{
  "n_layer": 12,
  "d_model": 640,
  "n_head": 5,
  "n_kv_head": 5,
  "head_dim": 128,
  "d_mlp": 1920,
  "vocab_size": 16384,
  "activation": "squared_relu",
  "norm": "rmsnorm",
  "norm_place": "pre",
  "norm_eps": 1e-05,
  "positions": "rope",
  "rope_base": 1000000.0,
  "rope_fraction": 1.0,
  "qk_norm": true,
  "attn_scale": 0.114,
  "bias": "none",
  "tie_embeddings": false,
  "parallel_block": false,
  "extras": ["capped logits"],
  "init": "uniform",
  "init_std_qkv": 0.0173,
  "init_std_o": 0.0,
  "init_std_up": 0.0173,
  "init_std_down": 0.0,
  "optimizer": "adamw",
  "lr": 0.00108,
  "lr_mult_up": 1.05,
  "beta1": 0.9,
  "beta2": 0.95,
  "lr_head": 0.00594,
  "warmup_steps": 369,
  "schedule": "wsd",
  "decay_fraction": 1.0,
  "decay_shape": "linear",
  "final_lr_fraction": 0.0,
  "batch_tokens": 131072,
  "seq_len": 2048,
  "doc_mask": true,
  "train_tokens": 477100000,
  "steps": 3640,
  "dataset": "wikipedia_en"
}
Each number is 200 + 20 x the weight over its row's rms, rounded and kept within 0 to 999. Layers, rows and columns count from 0. The size before them is the row's rms in percent of the matrix's.

# layer 5 MLP down (transposed), 1920x640, rms 0.0262, rows 1900-1909, columns 0-159
094,204,199,215,186,228,163,203,191,184,207,200,157,198,208,196,191,206,193,217,212,190,227,238,220,199,189,175,174,180,174,198,206,200,180,229,176,210,200,216,230,209,189,201,203,168,184,177,211,199,234,186,211,189,196,182,216,176,204,187,215,203,169,179,193,209,180,225,193,199,217,189,184,213,166,225,164,220,218,197,209,212,196,234,197,215,196,207,201,177,201,200,189,161,146,187,239,194,163,190,218,206,245,191,149,192,195,199,204,218,197,199,201,179,191,209,193,217,219,197,156,193,182,217,158,178,202,206,177,224,217,186,174,218,156,204,172,213,214,211,192,195,169,184,190,233,228,181,196,161,234,224,200,187,215,233,207,195,197,196,175
111,216,201,209,188,253,160,174,196,179,210,179,173,227,163,202,164,211,217,203,223,195,203,202,176,221,160,220,164,219,177,187,260,187,199,201,213,235,195,177,174,196,228,204,181,170,193,220,167,244,203,169,232,192,170,208,165,194,182,189,209,168,175,162,163,159,176,212,207,207,202,212,186,214,232,215,189,203,163,213,211,140,184,135,182,215,224,185,166,195,185,172,236,235,231,203,216,163,198,188,218,230,157,213,192,193,203,172,207,234,166,197,187,187,185,213,239,193,189,191,199,196,203,197,204,204,214,191,211,211,212,185,185,214,198,193,220,177,189,234,209,183,183,205,186,236,209,207,187,201,192,191,232,200,212,221,227,152,171,194,165
087,205,214,198,200,199,204,188,217,185,211,214,226,219,200,181,221,161,173,179,179,210,201,145,198,192,198,216,222,207,189,187,233,217,173,215,177,210,202,177,180,229,224,222,205,216,184,222,192,202,188,211,204,211,207,224,182,239,160,247,224,189,187,210,180,213,212,227,204,221,213,203,198,207,213,210,204,194,200,197,192,218,178,198,219,217,226,236,243,171,200,156,207,241,191,227,187,198,196,197,240,189,156,236,213,207,182,174,188,233,199,205,190,179,150,205,210,225,194,217,204,182,188,181,174,175,192,245,177,228,185,208,186,171,185,200,203,204,180,188,181,205,194,184,201,179,210,199,202,213,192,196,220,177,208,214,172,230,188,200,220
104,198,201,194,194,222,195,222,186,207,179,203,205,196,216,209,184,175,256,170,203,197,200,172,224,172,164,186,200,201,191,206,215,194,188,201,204,220,168,173,199,201,217,185,213,219,219,202,184,189,187,207,181,196,168,220,204,165,218,201,225,197,185,193,189,230,203,166,146,223,171,188,192,203,215,197,224,163,207,194,226,234,221,195,201,209,195,230,212,195,229,181,205,183,186,175,208,211,174,219,198,164,230,215,210,190,211,203,192,190,197,204,194,177,204,226,206,217,186,203,135,208,211,203,225,178,205,212,155,208,232,196,182,161,138,192,204,192,183,183,175,212,189,194,151,210,239,166,205,195,187,211,191,200,212,205,160,193,198,208,201
103,236,194,215,204,244,183,209,183,181,215,211,181,217,198,191,223,188,209,191,231,169,213,191,216,200,203,237,192,190,186,196,205,216,226,262,206,222,205,217,211,212,177,192,236,191,201,197,187,209,175,242,206,200,157,216,183,209,201,224,171,208,203,199,200,191,205,197,202,219,206,206,188,218,197,189,225,240,198,195,207,238,211,187,225,210,217,202,196,171,177,200,182,168,201,237,192,210,176,191,220,195,160,202,184,186,165,204,193,227,227,208,225,214,216,208,150,233,195,192,187,173,236,252,234,183,212,211,188,177,235,240,199,199,184,216,192,222,207,240,205,178,210,188,171,195,170,217,196,216,209,220,192,197,192,235,197,194,168,177,194
106,226,193,234,217,210,241,221,186,201,215,219,222,204,163,199,167,193,186,183,160,236,200,183,194,183,195,188,193,232,196,214,209,223,219,195,182,168,230,178,228,204,242,190,208,184,208,189,218,195,207,214,215,227,193,216,182,194,179,204,171,213,182,162,192,179,160,213,201,223,176,195,226,180,181,183,207,180,201,210,205,182,195,255,161,205,230,167,163,232,191,192,199,213,196,187,216,200,220,206,220,188,220,197,191,216,214,218,227,177,165,184,203,192,198,214,200,218,182,173,223,214,208,174,228,201,227,193,182,226,186,167,201,209,193,196,152,206,201,193,193,185,194,235,176,218,180,190,238,188,195,232,227,212,153,178,215,227,236,206,192
103,219,209,209,206,211,170,204,193,191,220,192,210,216,155,191,158,178,185,165,201,194,171,217,194,223,198,174,219,174,185,198,199,180,216,191,182,223,182,206,189,207,203,203,216,193,192,177,226,214,195,222,189,212,226,185,207,212,172,209,205,185,176,197,231,207,187,239,216,224,185,217,230,179,167,197,219,200,209,219,205,221,195,174,169,193,198,222,223,219,202,195,191,198,158,181,207,184,206,213,219,179,177,191,224,213,183,195,238,176,183,217,218,227,172,193,192,199,173,214,207,198,209,235,197,228,200,199,197,209,167,167,179,212,175,214,204,225,191,166,192,197,211,192,180,208,190,220,194,254,182,174,190,192,189,230,230,191,219,196,208
089,178,211,266,205,157,210,243,228,236,190,181,238,194,236,183,187,184,189,185,219,219,187,197,226,218,168,197,179,218,187,231,193,166,155,201,201,169,211,177,173,168,192,198,204,169,187,190,198,208,218,195,200,207,197,188,203,210,185,229,199,210,220,190,228,203,187,194,185,206,213,142,248,168,193,230,224,210,198,205,211,214,178,209,188,255,224,217,185,182,185,191,207,191,174,230,172,194,188,201,168,196,229,185,184,201,200,212,180,204,184,174,209,197,197,202,232,187,192,192,178,194,232,203,207,217,196,186,174,237,196,218,233,196,187,193,211,208,207,184,193,189,204,234,153,214,223,204,222,206,196,180,184,191,190,215,192,190,178,211,216
101,197,193,209,187,243,193,187,177,192,155,222,193,242,205,195,238,205,183,212,251,193,169,214,180,194,212,216,214,240,216,179,192,200,194,192,218,213,225,223,191,219,178,199,209,213,238,200,199,198,175,158,208,177,177,198,182,168,190,182,176,196,199,204,210,180,213,233,189,216,144,201,221,207,185,176,190,199,173,190,191,206,195,212,210,202,194,197,235,217,212,206,214,218,221,182,219,216,182,224,213,209,186,204,212,187,195,192,200,206,184,176,197,213,212,208,186,186,191,197,198,200,197,186,225,165,199,198,204,177,206,175,214,221,209,218,177,178,179,164,219,213,194,199,200,188,223,219,203,177,194,213,177,184,185,237,175,221,171,180,216
098,186,205,190,207,171,209,177,174,201,204,220,186,211,203,167,215,203,230,226,213,212,192,215,220,207,191,240,182,232,211,186,192,195,163,177,207,189,188,240,204,192,221,247,177,216,243,236,197,181,208,197,171,199,208,214,212,192,186,215,184,166,191,201,220,207,196,227,191,197,226,182,185,208,238,188,190,222,172,234,214,215,214,210,174,213,200,229,172,197,228,174,191,203,205,193,192,237,184,153,201,209,167,208,194,177,195,182,181,194,232,219,207,216,168,218,192,214,214,202,179,197,211,217,192,203,226,178,173,192,202,189,208,206,223,200,191,192,196,172,215,175,236,161,167,196,211,196,246,204,217,224,225,211,192,206,211,173,207,219,197
# layer 5 MLP up, 1920x640, rms 0.0336, rows 1901-1910, columns 0-159
111,207,203,207,202,166,220,192,192,183,225,209,190,171,197,175,206,189,194,234,243,224,184,220,175,174,165,206,191,189,194,201,232,183,231,201,152,212,168,198,211,181,214,211,214,203,179,198,176,178,202,199,201,212,194,218,199,210,175,246,224,184,172,188,186,231,231,214,203,185,206,210,195,221,252,198,200,239,184,153,228,204,211,177,204,200,228,195,225,202,191,237,193,203,214,213,179,199,196,210,202,211,207,182,227,211,245,207,189,209,206,194,191,212,214,182,196,185,228,187,212,180,191,177,188,243,239,218,177,237,167,240,177,187,171,185,172,170,215,163,209,184,199,173,184,214,214,222,222,196,190,193,205,191,189,227,169,205,180,219,180
081,222,182,206,195,188,223,182,185,225,209,192,196,200,204,148,196,212,202,177,237,211,216,178,198,189,188,169,201,202,196,188,206,189,189,193,195,193,203,211,188,201,181,176,187,207,164,202,195,179,203,210,228,214,179,214,224,218,201,230,194,223,195,199,203,171,155,159,144,194,195,179,218,181,238,227,189,179,203,194,221,197,199,191,208,179,162,167,216,189,179,236,175,189,176,215,216,161,212,204,150,204,219,217,160,196,199,258,203,195,200,189,211,199,221,188,197,198,166,184,216,184,208,182,204,239,212,219,155,222,163,194,212,174,212,224,227,173,215,198,180,208,175,214,162,185,203,217,222,188,191,212,245,220,210,242,199,212,174,232,200
104,208,213,182,195,175,190,194,193,197,197,240,234,187,230,177,207,205,208,195,219,233,187,215,172,199,197,184,204,205,217,201,183,196,189,192,169,184,187,226,146,224,205,176,178,199,203,171,177,182,204,211,205,193,199,189,192,206,144,216,201,227,193,214,196,208,210,161,204,177,224,179,202,181,247,203,167,151,224,198,203,213,193,168,239,204,188,230,187,237,217,200,208,187,223,162,215,189,168,194,228,213,179,231,201,203,178,220,175,236,183,204,234,223,206,197,199,223,195,194,223,151,203,201,194,243,198,223,196,227,171,215,232,179,195,185,209,185,221,169,197,187,203,197,199,215,204,184,213,221,215,204,193,241,232,190,211,216,192,223,181
102,178,188,202,221,190,216,180,215,173,163,157,187,214,213,185,190,203,230,224,228,189,193,187,197,201,169,199,232,184,211,190,225,194,210,208,214,197,184,224,235,209,201,194,223,193,181,190,208,189,179,213,219,202,198,220,209,180,189,229,199,208,185,195,159,229,188,199,206,215,213,184,219,233,227,214,189,187,198,180,205,172,191,207,197,192,167,214,214,224,216,218,177,193,188,210,187,184,213,207,205,187,153,191,187,189,250,218,191,213,186,187,219,259,181,203,198,201,215,218,213,201,174,195,195,187,197,208,160,215,193,179,226,197,198,208,220,203,209,190,186,187,207,227,165,191,184,219,220,181,204,186,231,213,263,216,164,198,192,206,215
109,211,191,219,190,202,194,211,211,225,180,236,197,186,229,203,205,257,190,196,190,202,187,203,190,185,167,210,184,196,174,221,202,178,174,171,216,171,200,170,182,187,200,206,233,208,182,223,180,205,191,203,200,175,200,215,203,203,163,173,183,197,208,214,202,168,184,234,173,217,195,194,231,229,197,177,218,212,206,213,199,179,180,188,247,223,172,205,183,201,216,188,200,261,240,212,240,223,205,203,161,213,187,204,164,186,251,190,189,207,199,189,224,199,175,236,234,210,184,201,218,229,147,183,218,186,194,191,186,244,209,185,179,184,178,185,175,232,202,168,218,218,184,204,190,188,242,201,217,203,214,187,221,183,225,216,174,191,203,229,203
098,126,200,207,194,183,219,199,183,197,207,170,221,170,195,221,182,195,214,215,202,147,208,188,192,199,203,171,206,191,190,189,190,200,195,177,206,226,197,179,177,190,168,223,210,200,147,203,181,217,220,197,224,194,222,220,170,228,191,231,187,226,209,205,175,184,186,194,247,185,223,164,199,173,237,172,220,207,175,207,166,203,186,202,187,199,193,172,224,197,200,190,210,208,220,167,208,242,204,204,195,190,195,207,207,207,181,224,185,214,229,170,171,189,233,221,204,202,233,199,190,197,151,191,166,206,216,154,202,191,237,230,193,167,169,221,149,183,194,206,213,201,217,208,237,233,194,217,170,197,208,185,176,183,202,214,163,204,220,166,210
091,191,167,191,199,193,222,170,196,181,184,218,204,222,173,215,202,237,217,203,175,244,192,184,216,172,218,189,223,201,191,174,183,236,213,181,210,210,211,205,174,176,216,233,191,197,237,192,180,195,178,186,202,182,204,192,229,181,207,200,219,165,208,217,157,156,197,184,189,193,213,224,215,234,210,194,202,224,223,200,227,183,223,226,220,191,200,173,211,203,204,224,195,219,241,208,181,212,211,213,258,195,173,219,212,222,240,180,196,211,194,210,209,193,225,158,181,234,178,203,211,149,172,194,197,218,250,196,218,209,220,175,171,184,224,232,204,221,183,174,253,222,177,186,226,165,210,231,197,234,206,175,232,222,212,198,174,232,168,182,162
104,195,188,196,205,189,225,196,212,183,198,220,245,162,244,191,194,220,201,188,209,223,179,187,211,190,185,233,163,235,233,217,194,226,209,213,177,215,157,189,183,191,183,217,213,187,193,193,217,192,212,210,206,242,183,238,208,165,180,210,206,223,189,208,212,204,194,218,172,184,207,208,233,221,205,175,224,194,182,200,201,175,205,178,211,212,198,251,208,179,184,205,177,208,218,227,192,217,221,223,189,219,160,185,233,208,178,204,222,203,168,189,209,205,196,229,219,224,193,187,195,181,171,178,196,229,217,217,199,234,203,243,248,195,200,193,196,201,213,201,161,203,203,154,187,200,208,208,210,208,187,198,185,203,207,205,209,189,200,150,219
100,204,208,196,203,204,206,186,203,200,211,216,207,188,196,217,224,197,189,184,211,225,187,182,212,216,205,163,194,194,211,209,193,171,213,167,216,192,167,189,166,195,192,203,181,198,211,161,194,207,246,221,225,197,200,173,174,221,205,219,175,213,193,208,222,201,172,231,193,170,191,193,173,213,184,204,218,203,213,182,226,209,217,167,194,182,204,215,204,191,211,193,213,216,191,253,206,240,210,201,189,182,195,240,171,209,193,188,155,225,204,176,202,188,192,218,219,169,193,196,208,206,166,216,203,217,235,204,199,210,199,183,193,207,168,205,225,167,219,181,151,222,190,187,202,208,248,230,201,241,174,190,192,215,194,221,213,184,208,198,204
097,202,191,192,208,203,218,184,190,184,188,189,248,160,198,186,171,207,214,178,189,213,186,208,195,200,168,223,198,174,205,225,201,220,234,225,212,226,185,172,192,185,190,230,205,182,180,167,154,220,228,174,215,190,225,222,185,197,241,194,203,221,187,218,184,201,173,179,189,195,243,196,171,193,197,196,229,194,181,186,208,184,168,210,197,252,205,202,199,193,201,225,183,207,241,187,204,198,150,202,227,226,177,196,222,213,222,204,186,188,211,207,201,190,200,221,167,204,209,203,219,228,223,216,248,205,220,211,186,210,190,221,185,206,139,166,181,188,174,195,189,194,173,236,226,188,200,180,192,203,218,157,186,224,200,193,169,202,179,189,209